Each number is 50 + 12 x the weight over its row's rms, rounded and kept within 0 to 99. Layers, rows and columns count from 0. The size before them is the row's rms in percent of the matrix's.

# layer 3 MLP up, 1536x384, rms 0.0329, rows 1072-1126, columns 256-319
092:35 62 59 45 69 64 19 60 41 35 45 48 51 64 41 61 33 65 63 68 42 70 67 48 37 60 56 54 46 50 31 55 68 75 65 61 37 59 53 42 69 41 40 61 54 44 56 34 64 41 39 68 38 45 42 30 48 64 47 50 56 60 58 71
093:47 38 71 49 65 62 39 39 47 58 43 23 68 37 50 48 70 57 73 42 61 52 42 55 56 44 40 46 45 43 60 77 74 61 50 56 23 40 60 47 71 40 36 76 46 55 33 69 48 42 57 37 29 64 77 58 92 69 81 60 42 62 47 64
102:55 62 61 49 40 63 47 63 60 41 48 49 48 53 46 54 54 62 64 36 61 54 20 28 59 31 54 45 54 53 47 49 71 48 42 72 43 55 84 50 47 34 34 45 59 48 48 41 36 55 51 46 38 42 28 46 61 58 44 47 46 60 42 30
088:90 54 45 56 60 50 44 54 60 40 27 26 62 60 34 36 55 54 54 48 43 51 38 28 68 60 29 46 46 57 31 42 50 39 46 49 53 22 21 35 58 46 62 60 41 39 45 49 56 56 53 56 32 64 63 47 50 74 84 54 35 41 55 58
112:50 60 36 47 53 43 53 45 63 45 44 24 55 49 55 41 53 38 66 61 47 32 53 30 43 42 47 29 60 58 51 69 51 58 46 34 42 55 58 65 35 54 33 54 39 49 35 91 53 81 36 32 40 61 60 59 49 51 58 40 45 49 40 71
098:61 61 51 52 41 40 45 45 48 28 43 51 52 41 23 32 47 63 49 54 54 30 59 45 68 60 29 42 44 44 36 75 40 55 31 44 63 43 49 66 49 41 33 49 31 58 45 54 57 39 31 38 35 47 60 36 79 63 45 56 60 58 65 59
092:45 53 66 47 62 40 58 32 77 37 36 70 59 38 48 58 49 54 64 42 67 39 28 45 53 43 41 47 41 64 49 56 48 54 54 58 50 67 48 46 63 43 47 57 51 42 74 53 66 40 59 32 52 39 50 38 69 44 78 51 34 30 47 37
100:40 50 61 44 54 57 41 51 71 45 47 28 61 53 31 45 36 42 63 60 65 57 45 35 60 56 60 42 46 69 51 73 68 48 42 64 26 58 50 39 52 31 48 49 31 38 49 77 47 59 22 11 56 61 66 54 58 54 49 51 43 39 52 44
094:25 69 37 49 58 47 45 62 64 46 38 53 72 34 66 42 61 57 52 69 54 51 64 39 70 56 37 62 42 38 54 53 36 53 48 42 28 62 34 17 58 48 54 49 48 48 58 48 48 72 53 43 56 41 61 34 57 62 60 62 64 45 50 35
102:49 62 63 47 60 44 31 54 35 40 48 55 56 55 51 38 55 66 59 57 55 66 46 30 29 59 35 52 53 67 51 50 52 46 36 24 37 47 53 39 35 58 60 39 56 57 56 56 51 46 56 27 34 30 45 66 66 47 52 52 66 54 66 50
100:50 51 58 54 40 23 55 41 46 39 48 54 64 39 50 36 56 61 60 46 57 58 27 22 59 51 44 80 47 46 67 54 76 47 33 50 63 34 51 33 42 51 32 44 43 62 51 36 45 70 57 39 37 61 61 54 61 47 56 59 58 47 25 37
099:63 37 30 72 73 47 38 63 53 37 55 40 37 80 57 39 42 50 58 27 53 71 64 53 36 44 63 62 45 55 52 56 45 55 37 53 36 86 82 33 35 57 56 50 43 42 39 48 69 31 42 59 50 42 64 44 45 67 63 38 52 46 49 43
097:40 55 55 51 39 53 51 52 44 60 55 59 63 48 49 53 49 51 51 75 51 46 47 54 41 51 64 44 42 58 38 49 61 53 65 62 48 43 49 37 51 47 57 49 56 50 57 58 38 54 64 66 72 33 42 34 71 54 47 63 59 73 62 57
105:54 73 66 41 49 36 73 52 64 40 51 37 51 58 27 40 35 26 64 56 54 46 36 49 50 37 53 52 44 61 56 47 84 66 32 58 34 56 42 39 64 32 48 35 64 44 39 52 55 68 61 35 60 32 33 40 54 58 62 31 22 24 43 48
104:39 56 46 52 64 39 42 43 35 41 29 62 61 52 74 35 70 25 42 56 61 47 39 50 47 54 45 47 36 64 47 55 49 57 47 53 54 74 49 37 48 48 40 45 44 61 40 50 63 56 66 33 48 51 61 40 52 33 48 60 34 36 40 39
107:42 69 35 44 57 31 53 45 52 69 56 53 99 69 44 45 54 46 59 49 62 54 53 63 56 15 41 39 46 58 47 68 73 42 61 42 55 44 45 27 71 44 42 70 43 52 54 49 42 41 47 60 53 65 33 42 49 58 42 50 41 39 55 55
092:48 49 61 54 43 44 37 49 66 51 49 34 47 55 42 36 58 46 48 48 54 62 32 56 66 45 61 50 38 73 36 36 38 49 69 51 30 61 61 48 50 45 39 61 51 42 48 55 64 36 39 41 72 44 45 42 57 46 70 63 60 49 45 47
081:53 49 45 49 49 51 31 57 31 66 68 53 53 62 63 37 58 57 28 54 61 37 44 51 60 51 48 53 61 68 37 57 85 62 42 62 20 36 62 43 72 57 55 39 57 50 55 44 45 46 57 28 44 29 56 65 66 42 56 38 60 43 29 55
100:53 52 54 52 78 27 51 54 29 40 54 43 36 52 50 57 30 51 56 36 72 55 58 53 48 43 64 36 52 60 57 58 73 40 58 64 48 36 50 71 43 67 38 60 41 25 65 51 35 70 50 46 55 41 36 56 54 40 62 70 60 72 46 45
101:35 37 66 49 44 57 75 54 71 22 44 37 42 45 48 40 27 49 48 45 64 37 56 48 47 32 49 49 40 40 56 26 56 67 59 47 54 50 37 33 34 53 49 48 59 48 52 67 39 41 42 44 52 44 50 45 61 73 74 36 58 55 46 33
097:49 60 41 50 43 53 24 53 58 52 29 39 52 74 48 52 42 54 71 59 63 39 58 28 30 43 66 55 69 49 57 43 25 42 44 66 67 42 57 67 51 37 70 51 53 47 64 46 47 61 50 30 47 62 26 39 59 47 59 69 50 85 45 41
111:44 43 55 48 39 49 40 44 53 54 54 39 50 68 69 38 64 58 52 63 61 45 40 57 57 47 59 40 44 74 49 67 66 44 54 53 26 59 64 65 56 28 36 52 36 40 43 56 55 50 35 40 46 68 46 34 70 53 51 44 60 50 62 59
106:69 70 55 58 42 29 49 69 70 61 60 50 66 60 52 57 66 44 58 28 50 43 34 53 46 36 54 72 55 49 72 45 32 58 52 55 48 38 25 44 61 59 46 46 47 32 33 39 61 42 44 33 56 55 66 26 55 65 69 44 49 43 54 68
081:77 67 44 35 53 44 37 60 66 36 47 56 65 46 28 29 48 43 60 46 49 60 59 34 59 60 52 50 47 44 65 68 60 59 45 44 39 28 70 59 37 64 48 41 46 53 67 39 44 58 47 52 44 35 50 56 57 47 39 48 41 37 57 62
107:58 51 50 44 43 50 46 48 60 56 43 38 42 54 32 36 62 25 53 39 57 49 56 48 54 47 46 65 44 60 70 61 58 63 51 50 59 45 44 39 47 40 48 45 57 44 71 75 65 69 54 45 48 09 42 59 70 48 43 27 59 49 26 68
092:17 46 74 40 56 42 47 31 24 45 48 48 41 56 41 47 56 50 45 52 72 51 31 33 51 60 52 37 23 39 42 55 60 68 51 49 45 51 48 44 29 42 45 61 57 48 37 54 58 34 42 48 52 60 52 35 80 28 37 33 51 51 59 45
111:56 64 44 63 58 57 79 65 50 36 25 56 43 65 54 53 31 39 59 51 62 35 42 46 40 57 51 36 46 46 66 62 43 40 39 33 61 62 49 40 60 56 63 59 43 44 51 53 50 39 34 44 65 52 44 61 61 42 62 47 55 43 56 49
106:54 62 70 67 71 42 68 46 48 56 39 39 50 51 33 32 36 64 61 45 56 58 55 62 46 42 54 56 42 40 60 50 64 64 43 49 48 47 37 50 41 67 43 56 47 75 61 52 47 36 53 55 38 73 41 36 45 80 83 60 42 37 47 36
108:60 42 34 44 35 36 73 71 55 60 45 60 60 58 58 48 72 64 51 54 77 44 38 50 51 50 54 69 54 58 47 69 42 54 53 61 41 58 59 48 42 31 32 56 48 60 75 56 68 63 54 29 50 49 63 50 63 33 41 47 42 68 57 51
103:43 58 39 58 53 30 52 52 67 62 44 49 68 58 34 54 42 59 68 51 65 42 53 50 35 66 26 77 44 54 50 44 63 59 70 41 38 49 52 51 66 67 52 44 51 35 55 50 62 78 40 44 40 35 55 71 80 67 58 68 49 49 43 68
095:54 70 46 53 45 50 33 26 45 29 29 14 47 66 34 71 46 52 66 58 68 46 62 49 41 58 72 37 60 58 48 62 43 47 61 74 50 66 26 56 85 69 49 49 76 42 42 60 50 45 23 45 46 46 78 37 52 31 45 62 40 52 29 48
096:52 36 64 40 44 61 71 50 59 59 41 28 55 66 41 41 36 66 39 35 45 51 24 25 79 51 54 42 37 43 48 48 57 48 53 60 40 50 55 50 48 50 43 54 63 47 53 47 38 69 58 56 40 57 65 45 43 59 52 59 64 38 42 59
092:05 40 60 56 54 51 48 36 37 46 34 28 68 33 41 59 61 54 42 38 52 64 28 56 44 57 41 43 52 44 63 41 64 69 41 38 37 58 41 41 69 45 52 66 42 56 26 53 41 52 56 53 47 57 47 31 65 39 59 54 52 69 57 47
095:47 40 52 40 57 31 40 33 47 54 54 54 50 55 58 58 47 61 66 66 69 43 32 71 53 29 63 54 39 70 62 76 73 57 49 52 52 61 41 33 43 46 38 64 34 53 48 64 60 55 48 40 55 47 55 63 58 62 41 50 35 66 68 50
101:51 37 37 55 56 42 43 38 41 58 65 41 50 42 51 47 59 71 59 27 57 36 52 50 50 34 59 57 36 60 29 52 65 48 46 43 40 38 45 48 50 44 08 36 60 59 73 61 47 47 47 38 45 25 59 51 59 50 40 43 74 53 61 52
103:63 38 38 52 77 39 31 58 48 20 29 52 63 55 51 57 43 44 62 33 38 52 61 38 54 56 41 53 61 60 67 31 55 55 67 33 23 55 40 54 52 30 38 52 36 43 35 54 46 55 56 30 58 37 54 60 42 52 72 55 73 41 32 55
097:26 56 50 50 77 32 54 34 53 68 41 48 57 45 36 49 59 50 60 68 58 47 57 32 60 48 40 65 72 52 51 52 47 62 52 28 46 29 32 64 58 47 64 63 58 57 42 48 70 62 49 55 58 32 60 63 58 67 59 67 58 41 56 58
099:51 42 36 55 59 47 42 64 59 68 62 63 54 62 34 55 43 15 62 50 68 51 51 50 43 73 58 51 63 56 49 43 62 39 27 36 59 51 53 46 55 49 59 55 33 25 45 88 57 63 31 45 64 62 90 49 58 44 50 53 41 48 55 71
100:22 52 27 55 52 34 48 62 58 76 63 49 47 49 51 60 56 64 45 36 55 33 65 68 74 46 38 44 54 49 29 49 52 53 23 63 53 55 70 59 60 41 49 69 74 49 61 70 58 44 53 47 49 53 38 63 52 51 44 57 42 43 44 68
098:63 45 59 41 68 53 31 45 57 49 51 50 43 67 76 44 55 44 52 53 52 49 62 60 55 34 40 26 29 54 54 70 60 50 58 56 38 62 57 43 40 30 38 54 38 39 65 51 78 31 49 33 41 58 45 46 68 45 46 45 65 63 52 76
092:51 53 71 41 44 51 59 38 65 55 29 52 37 66 39 61 47 55 37 48 63 39 42 48 68 43 79 19 25 36 32 42 31 64 36 54 57 38 48 32 32 54 45 44 53 51 36 43 61 51 42 56 68 53 50 39 46 63 51 70 58 42 53 42
099:52 61 48 63 43 49 69 59 58 37 44 23 62 49 36 50 48 47 66 31 58 55 39 42 59 55 57 61 44 29 71 41 35 43 43 53 45 29 68 62 55 55 43 47 45 45 45 37 50 51 31 43 57 38 35 44 55 40 56 52 55 38 58 46
101:57 68 47 56 37 30 37 45 44 52 64 40 71 52 56 59 48 57 43 47 49 44 48 34 59 49 58 36 64 55 35 66 56 61 17 46 49 75 54 42 52 45 56 69 62 42 75 70 52 38 59 30 50 43 42 38 56 47 70 63 48 46 43 61
101:63 71 48 64 40 44 53 57 39 52 40 60 58 57 37 48 57 66 55 62 62 45 37 71 32 42 59 34 36 59 62 41 33 55 61 72 49 51 26 56 59 24 47 53 32 36 48 47 62 53 59 33 58 54 39 21 58 55 50 58 41 46 48 56
095:40 38 68 54 43 47 35 50 61 41 41 33 39 69 47 55 54 37 65 44 52 52 33 39 74 51 47 60 52 64 61 50 56 53 33 39 40 49 45 69 43 51 60 38 46 30 40 55 51 50 35 31 50 47 51 60 68 82 73 61 47 63 40 44
091:50 56 76 72 52 42 52 63 45 69 47 66 45 41 66 39 45 59 51 57 50 49 38 52 44 47 60 39 57 40 42 34 69 54 45 56 51 58 63 41 48 52 53 37 58 61 47 30 43 70 85 24 41 65 72 37 44 67 42 52 65 55 44 59
100:41 65 45 42 50 50 27 32 34 33 49 52 63 39 54 52 47 72 60 61 62 50 39 45 46 58 44 57 51 71 32 49 41 52 47 55 16 71 45 49 48 49 54 46 51 33 85 61 48 66 50 47 60 23 68 56 54 44 50 45 69 44 45 47
087:64 73 44 44 59 47 37 39 47 62 25 34 32 51 49 41 28 58 45 51 66 58 57 29 45 73 50 50 47 54 40 46 30 57 51 60 72 71 55 45 45 45 64 54 40 34 51 46 49 63 40 27 34 53 52 39 61 49 50 76 70 45 58 71
097:44 60 61 35 61 68 51 53 55 49 32 57 61 63 47 40 42 43 54 26 45 36 35 74 62 64 49 41 36 58 46 50 42 45 72 28 56 33 43 22 78 58 31 35 41 50 53 65 46 39 51 46 48 58 43 10 62 42 51 67 83 33 47 44
103:56 49 51 44 75 34 48 41 51 37 52 46 55 50 54 48 47 35 42 55 57 57 52 47 51 49 23 52 44 87 49 71 51 71 39 43 64 41 61 68 53 54 59 46 47 69 44 54 55 46 56 39 55 61 47 49 55 44 49 36 59 50 49 60
094:38 55 46 43 44 57 29 44 61 54 46 56 61 48 47 55 50 69 45 36 53 52 30 66 32 47 44 38 56 42 69 73 54 34 44 61 39 29 64 32 50 70 35 45 58 32 49 42 54 42 45 54 50 61 69 41 50 51 53 35 61 27 68 47
098:44 59 41 47 41 50 53 80 55 40 49 26 63 49 69 33 66 46 70 38 56 50 27 38 69 31 56 70 58 47 38 60 47 43 33 46 49 50 50 34 35 55 38 36 55 50 52 22 44 53 48 49 46 41 46 46 58 69 42 65 46 40 20 51
089:47 35 45 60 51 53 37 61 41 57 69 55 66 54 53 62 58 33 42 58 54 45 51 60 40 34 39 62 56 60 36 46 68 40 26 19 45 37 44 63 35 36 67 53 47 34 55 63 81 38 56 60 34 63 49 50 49 40 45 54 22 45 38 48
094:57 47 46 54 61 52 51 46 43 62 57 48 60 50 31 65 25 26 49 48 52 48 33 53 80 21 66 44 54 53 47 43 60 53 25 54 22 53 57 48 51 63 59 49 56 35 62 55 72 63 32 32 69 38 36 49 57 55 44 41 47 43 50 45
105:44 71 67 57 31 39 42 74 47 85 27 68 68 78 58 43 63 28 36 51 50 49 56 51 71 46 36 67 41 51 51 40 50 89 52 41 37 59 53 55 43 49 53 37 26 74 41 60 50 37 41 35 38 67 62 78 64 64 53 56 59 32 65 52
# layer 3 MLP down (transposed), 1536x384, rms 0.0275, rows 1072-1125, columns 256-319
097:58 44 52 48 63 40 53 45 66 38 51 42 67 43 65 41 47 43 52 30 69 54 46 51 42 33 53 65 44 19 57 62 52 44 43 51 35 60 59 71 45 57 70 70 49 42 14 37 45 52 74 33 37 59 63 78 59 61 55 64 55 36 49 54
101:43 51 48 49 32 61 42 40 68 38 62 66 43 36 61 44 51 65 53 52 42 45 66 48 50 58 41 46 46 21 60 54 43 42 41 58 60 65 51 46 35 55 64 59 45 45 44 39 40 63 58 61 36 46 52 42 38 29 30 49 44 47 36 54
106:31 53 51 41 41 58 51 47 38 32 52 69 52 37 40 58 41 58 63 29 69 48 53 57 35 44 67 43 56 21 57 38 66 36 60 39 52 51 51 48 58 64 48 43 79 29 55 51 46 54 70 20 39 60 67 30 50 41 30 58 49 74 46 25
100:30 57 31 59 53 50 38 59 45 41 54 74 58 36 40 43 69 46 53 64 51 42 54 57 43 64 47 72 41 53 49 51 46 43 50 49 48 65 69 53 36 45 54 47 44 50 53 34 53 45 58 52 28 51 20 56 51 49 36 51 48 57 46 51
121:50 39 82 44 67 54 60 59 46 34 50 67 39 42 58 50 52 43 57 76 41 41 65 38 60 55 68 32 68 64 50 57 49 56 49 43 50 42 49 57 39 47 56 45 52 36 43 43 55 42 39 45 32 33 40 56 46 41 51 38 58 45 40 58
092:67 54 57 42 43 58 33 47 67 49 45 65 35 35 65 64 41 52 43 50 65 41 64 33 36 41 68 44 59 58 49 52 50 47 49 53 49 47 50 53 47 52 62 61 62 36 46 65 28 33 66 57 46 47 29 62 57 50 23 72 51 52 37 64
097:53 23 66 64 39 51 60 56 52 52 45 70 45 43 53 56 47 60 47 44 51 74 61 42 23 57 41 64 43 28 67 55 66 75 53 28 55 58 48 45 50 60 59 72 46 54 47 56 49 52 32 52 45 54 64 65 05 51 32 40 61 56 61 40
087:52 55 55 49 34 49 40 44 54 42 38 48 37 24 35 66 47 46 41 41 59 41 67 32 56 29 43 47 58 55 32 44 55 34 56 41 55 23 48 51 64 48 55 67 48 56 60 44 17 47 72 59 40 13 46 14 65 70 58 71 45 64 53 48
094:46 54 60 49 53 24 65 33 51 25 28 51 36 39 38 47 49 51 46 51 50 53 60 60 45 41 58 47 56 53 64 50 46 38 36 46 35 42 57 42 47 48 53 69 35 53 59 38 49 60 33 42 53 47 55 44 51 47 55 50 61 47 37 48
107:43 64 47 50 44 78 65 56 38 42 48 54 43 47 50 56 39 49 43 47 57 45 58 49 52 41 65 52 61 34 40 55 43 64 62 35 51 53 41 30 31 63 59 46 36 41 60 58 40 48 24 49 44 46 30 39 50 55 53 63 55 75 51 43
106:29 59 68 55 41 45 46 45 32 52 51 56 32 36 36 58 46 45 29 44 42 39 54 48 72 59 48 44 38 37 58 42 38 34 34 65 51 34 52 71 57 63 41 67 53 67 30 35 33 43 39 21 45 44 54 77 57 67 41 40 47 47 65 57
092:49 59 52 60 63 42 39 60 25 44 36 34 50 48 60 46 53 57 58 55 56 52 64 47 76 54 44 32 31 43 54 42 32 47 35 55 54 35 54 39 33 47 21 55 66 80 53 52 60 32 59 73 37 36 56 45 60 14 65 34 41 56 56 49
098:58 37 55 41 41 53 41 40 63 41 25 83 61 57 46 38 53 41 43 31 57 30 58 46 58 61 49 48 46 38 54 66 44 58 42 45 41 42 42 82 62 39 22 86 63 53 61 56 61 36 52 68 64 56 63 58 45 48 55 56 45 50 35 50
105:46 38 38 56 55 36 57 49 57 46 50 74 39 55 36 47 49 36 52 67 45 60 69 45 60 51 58 46 52 54 49 52 32 52 64 45 60 57 65 56 38 57 56 57 51 39 55 60 50 62 61 58 62 36 49 60 39 48 26 48 43 69 33 38
100:40 67 43 42 78 47 56 50 58 55 52 60 76 64 63 48 40 41 58 29 51 32 25 56 61 45 56 48 47 53 45 57 69 54 46 21 45 44 64 43 50 67 44 70 44 47 47 43 75 40 39 42 40 47 72 61 66 54 64 31 61 43 68 46
112:54 60 43 37 70 66 51 29 48 43 29 64 72 40 43 54 52 57 51 56 38 51 65 53 50 61 38 46 54 46 43 46 46 40 53 43 56 50 51 60 49 48 39 65 66 67 43 63 41 20 58 34 64 40 63 55 59 24 26 39 50 45 70 36
088:50 52 72 53 17 50 50 34 54 56 43 54 49 66 44 62 51 56 56 55 69 61 54 55 33 36 55 60 39 43 38 44 63 50 57 69 68 67 53 52 48 53 51 73 48 73 48 37 42 53 62 58 20 61 38 50 51 33 35 41 64 55 42 93
087:75 27 71 37 42 46 55 73 51 39 59 31 55 29 42 56 63 55 45 44 51 41 58 38 33 54 45 75 69 43 43 32 13 24 66 31 50 54 44 54 39 67 47 78 55 49 50 74 41 43 62 38 47 61 46 57 67 60 69 47 59 52 46 26
106:53 61 56 47 45 34 44 49 51 20 39 46 50 64 42 45 31 46 61 42 33 51 47 41 46 55 51 52 31 48 43 33 68 45 65 58 69 41 41 35 43 37 44 64 56 22 50 56 47 60 55 56 45 66 33 56 70 60 65 26 64 67 57 57
105:37 54 60 61 36 61 37 41 54 30 84 62 58 39 53 43 58 41 45 62 39 61 44 27 41 55 35 55 59 50 50 48 52 54 37 38 54 60 45 49 60 45 31 57 62 64 56 47 51 80 46 54 35 64 55 54 37 40 63 30 49 42 63 31
091:59 44 67 57 50 50 53 60 68 56 40 56 55 56 79 32 57 66 43 31 66 53 42 53 42 61 51 50 46 49 58 54 59 72 46 29 28 31 34 40 33 45 43 77 22 43 52 50 49 29 48 53 44 78 67 53 43 47 69 52 48 44 55 57
112:47 62 43 33 78 63 47 59 64 46 53 47 25 51 46 41 57 38 42 61 42 56 54 60 57 47 47 67 45 55 23 62 60 63 29 46 35 20 33 55 60 44 50 58 33 38 63 40 40 46 43 42 65 54 40 37 48 51 59 73 38 18 42 33
103:57 48 53 53 50 47 63 76 49 55 39 46 55 36 65 79 48 34 52 64 59 52 49 44 43 35 47 34 61 44 56 35 61 38 69 70 48 41 43 74 55 55 58 73 45 64 45 37 37 71 70 63 23 51 41 47 72 75 53 41 64 35 55 53
093:21 51 53 33 54 46 59 46 35 48 34 41 33 37 54 81 59 52 64 60 68 67 53 63 62 37 62 74 33 42 47 41 53 35 46 36 50 48 36 28 56 40 49 48 43 43 46 61 45 46 47 44 43 68 61 31 56 37 60 55 44 33 45 16
107:53 47 31 41 52 39 50 60 61 35 42 71 52 74 55 45 53 51 46 44 55 53 51 44 74 43 48 61 56 44 62 54 42 61 35 63 46 40 51 61 60 48 33 46 72 60 70 59 60 81 38 58 64 36 49 39 47 32 59 42 48 50 44 45
091:69 46 40 60 52 57 34 39 52 37 43 38 67 49 63 51 60 58 71 45 42 47 45 52 62 45 46 56 50 53 61 28 33 58 33 41 50 54 72 55 44 17 24 66 45 56 52 49 61 49 50 53 67 21 57 54 28 50 49 41 52 41 53 52
114:60 48 29 36 40 47 50 48 62 47 52 67 55 50 43 46 53 46 44 67 42 54 58 36 59 47 27 75 55 32 75 18 36 62 62 47 51 69 42 56 59 32 65 68 37 71 64 58 63 62 22 48 47 57 66 45 52 33 30 47 35 60 44 38
111:42 41 51 49 78 81 55 54 49 59 57 57 46 53 50 34 67 60 72 59 62 49 29 46 55 55 62 29 77 47 38 46 58 26 65 56 58 65 63 67 41 39 34 54 32 53 39 46 59 66 46 49 32 75 47 50 63 57 46 42 40 53 63 54
102:30 40 27 50 43 30 52 41 42 62 51 50 62 66 26 67 48 58 49 77 47 56 46 50 49 59 43 61 45 45 69 27 56 40 54 40 45 55 30 59 69 54 47 56 63 43 48 30 71 47 44 32 51 62 58 39 51 24 47 58 47 46 50 42
102:54 40 54 34 64 42 53 58 55 60 45 48 50 68 55 61 54 60 56 52 54 49 50 25 43 46 47 73 53 38 41 70 37 47 63 56 49 52 59 60 44 52 52 62 45 77 45 55 51 67 52 49 57 53 51 52 41 49 84 34 38 49 45 53
088:54 49 73 54 52 43 63 55 45 37 44 74 56 59 64 55 57 47 31 63 35 64 49 29 56 57 29 34 39 60 54 60 63 44 59 57 52 48 67 45 49 32 44 72 47 67 55 53 81 54 58 55 66 62 51 50 54 61 46 63 44 50 38 54
096:36 65 49 27 58 48 37 50 64 47 68 47 46 41 55 52 51 52 43 45 41 32 62 43 62 66 66 42 37 32 44 48 36 53 52 43 41 58 57 55 29 38 37 71 67 34 34 62 62 44 63 56 38 41 37 54 49 59 49 46 39 57 55 64
096:55 46 63 66 32 56 57 39 60 41 40 39 33 42 64 50 52 62 58 43 48 45 56 40 37 48 73 49 49 50 58 51 42 33 26 63 61 40 44 48 52 70 42 60 60 31 45 46 58 43 66 72 69 45 49 44 23 54 58 66 79 52 46 63
101:58 46 59 60 55 56 54 48 55 37 45 57 64 59 56 55 54 54 58 36 33 38 52 53 68 49 51 52 53 50 36 41 40 71 25 70 55 38 55 47 39 73 58 58 66 41 49 64 16 59 56 49 44 42 46 50 61 58 58 49 56 48 45 46
099:35 42 37 54 40 60 76 37 60 61 35 50 51 52 43 36 40 57 60 49 54 60 62 44 40 37 58 26 41 55 52 39 72 63 43 50 46 45 32 45 42 31 69 69 37 34 42 68 46 65 56 85 30 40 30 51 27 45 51 71 52 58 27 32
106:53 63 50 59 55 72 29 23 63 32 53 41 48 55 49 57 59 79 55 50 64 30 60 62 55 36 48 58 50 56 30 43 42 56 68 60 39 43 41 57 49 60 65 63 59 62 53 54 52 40 38 49 75 40 35 37 49 51 70 57 59 61 40 51
092:45 48 65 45 57 39 72 34 36 54 54 50 43 63 55 59 61 67 48 55 39 77 56 42 42 37 55 58 52 59 38 57 15 50 53 43 43 37 71 59 46 42 64 58 61 56 57 48 49 51 33 40 42 44 55 36 16 43 53 38 64 63 37 70
091:60 36 38 52 39 47 46 48 41 62 35 48 37 39 28 59 52 44 46 42 53 37 36 67 65 43 57 41 58 32 64 76 48 55 64 74 45 44 42 58 52 67 50 53 43 60 59 36 65 29 42 30 33 48 70 29 24 43 22 53 56 42 65 42
099:47 50 41 59 34 57 33 35 59 35 43 47 34 56 59 46 34 40 66 62 42 57 42 35 37 48 46 37 47 61 53 49 29 47 80 23 57 45 50 57 45 47 39 52 64 54 44 54 48 69 53 68 53 29 45 53 58 67 51 59 59 51 61 54
104:42 53 40 55 34 64 45 38 43 46 53 50 42 42 53 63 53 34 23 50 57 26 76 60 76 33 26 52 47 48 63 50 52 49 40 53 58 55 54 59 34 39 39 80 49 45 49 64 45 61 49 22 31 55 38 49 54 38 68 43 48 33 54 40
092:28 53 52 59 37 76 61 35 59 40 52 64 63 35 57 42 65 46 70 63 49 52 32 45 59 35 64 79 58 47 48 32 66 47 63 60 47 35 69 52 25 49 60 62 59 42 38 46 57 57 39 32 48 53 33 47 56 43 52 54 59 80 40 62
100:47 45 55 38 66 30 45 63 54 61 59 55 60 56 62 33 67 41 56 47 40 42 37 52 52 40 50 59 56 43 54 47 52 72 54 56 42 33 59 22 41 56 40 74 46 55 60 78 58 51 32 42 43 63 44 54 59 42 41 47 32 54 45 57
099:42 68 43 54 43 54 48 28 62 43 52 68 49 44 48 63 31 48 55 70 31 62 30 52 61 71 39 64 41 54 66 31 27 27 44 58 50 33 38 29 44 45 55 61 46 62 63 68 39 46 68 62 67 65 29 49 45 53 29 51 43 55 59 33
096:51 24 59 39 50 39 48 58 57 56 51 41 47 27 32 52 63 60 41 57 52 21 49 55 55 52 56 49 16 68 41 33 34 56 46 53 43 49 58 35 44 59 47 54 44 52 36 59 72 34 45 47 53 52 50 52 39 56 60 58 59 59 56 33
099:34 33 46 63 44 59 56 68 59 78 53 49 54 45 66 60 49 79 51 36 59 58 51 49 38 60 55 63 63 50 61 53 61 46 80 61 53 53 54 39 44 75 51 52 38 51 46 39 45 58 32 58 42 57 57 35 41 43 40 39 58 70 69 51
086:62 50 38 55 65 34 57 35 62 38 46 52 46 76 53 55 55 36 47 48 46 44 50 65 49 52 48 55 44 65 36 48 41 60 48 56 32 69 54 55 54 74 50 57 54 56 59 55 59 32 46 80 54 39 46 60 62 29 53 51 50 37 54 53
093:56 48 48 63 38 48 51 55 45 39 44 64 51 13 62 36 71 42 30 36 36 33 51 60 61 49 62 54 35 66 53 39 41 50 40 49 32 49 51 47 43 51 25 37 47 50 52 32 36 46 45 57 55 45 42 69 40 37 59 48 45 51 38 36
089:35 36 54 81 39 38 44 35 60 50 76 70 59 45 26 53 50 47 69 63 30 56 39 77 52 43 47 46 25 54 56 27 56 49 51 48 44 42 32 39 40 46 58 54 53 61 47 54 55 33 62 33 47 64 43 35 26 36 54 50 39 43 57 39
093:60 54 60 57 61 43 43 68 45 13 41 39 44 43 34 63 49 60 50 50 70 45 36 43 52 52 40 41 42 35 27 20 57 60 58 79 52 62 58 61 66 56 47 75 66 48 36 54 46 42 54 24 41 55 52 31 44 57 58 58 67 55 77 49
101:58 50 52 44 65 62 58 46 52 39 68 50 57 51 61 61 47 36 41 47 39 50 32 57 42 85 35 45 60 71 48 57 43 68 57 49 77 41 41 52 64 54 54 66 30 78 53 35 55 48 59 47 60 71 62 51 52 53 49 32 54 49 52 52
091:68 35 69 55 43 59 50 50 44 43 64 57 62 59 69 59 58 39 55 33 41 65 29 60 56 36 67 38 53 44 47 50 55 39 48 45 27 46 62 54 59 33 52 52 46 60 45 32 56 32 35 57 54 34 54 51 46 61 35 55 36 32 54 50
101:62 41 66 36 68 40 55 43 42 42 42 52 59 45 46 69 56 30 44 50 31 48 63 70 62 77 38 62 53 60 52 38 37 28 37 69 59 57 82 64 64 55 31 07 52 50 57 69 42 37 51 30 46 65 58 43 28 37 61 44 48 50 64 45
087:39 41 40 34 54 60 63 47 44 52 34 47 52 47 45 51 41 54 42 46 37 58 63 40 41 82 56 42 50 60 55 53 35 43 64 54 44 55 58 46 63 61 38 38 43 49 42 33 45 46 66 48 23 42 54 61 48 54 43 38 59 58 32 41
102:42 58 42 42 67 34 56 45 27 58 53 52 62 42 38 60 56 56 45 53 48 65 51 42 62 57 24 64 53 37 34 66 64 21 52 61 33 61 45 70 54 61 47 67 44 48 72 37 54 48 56 38 45 32 63 41 54 38 64 54 34 41 43 52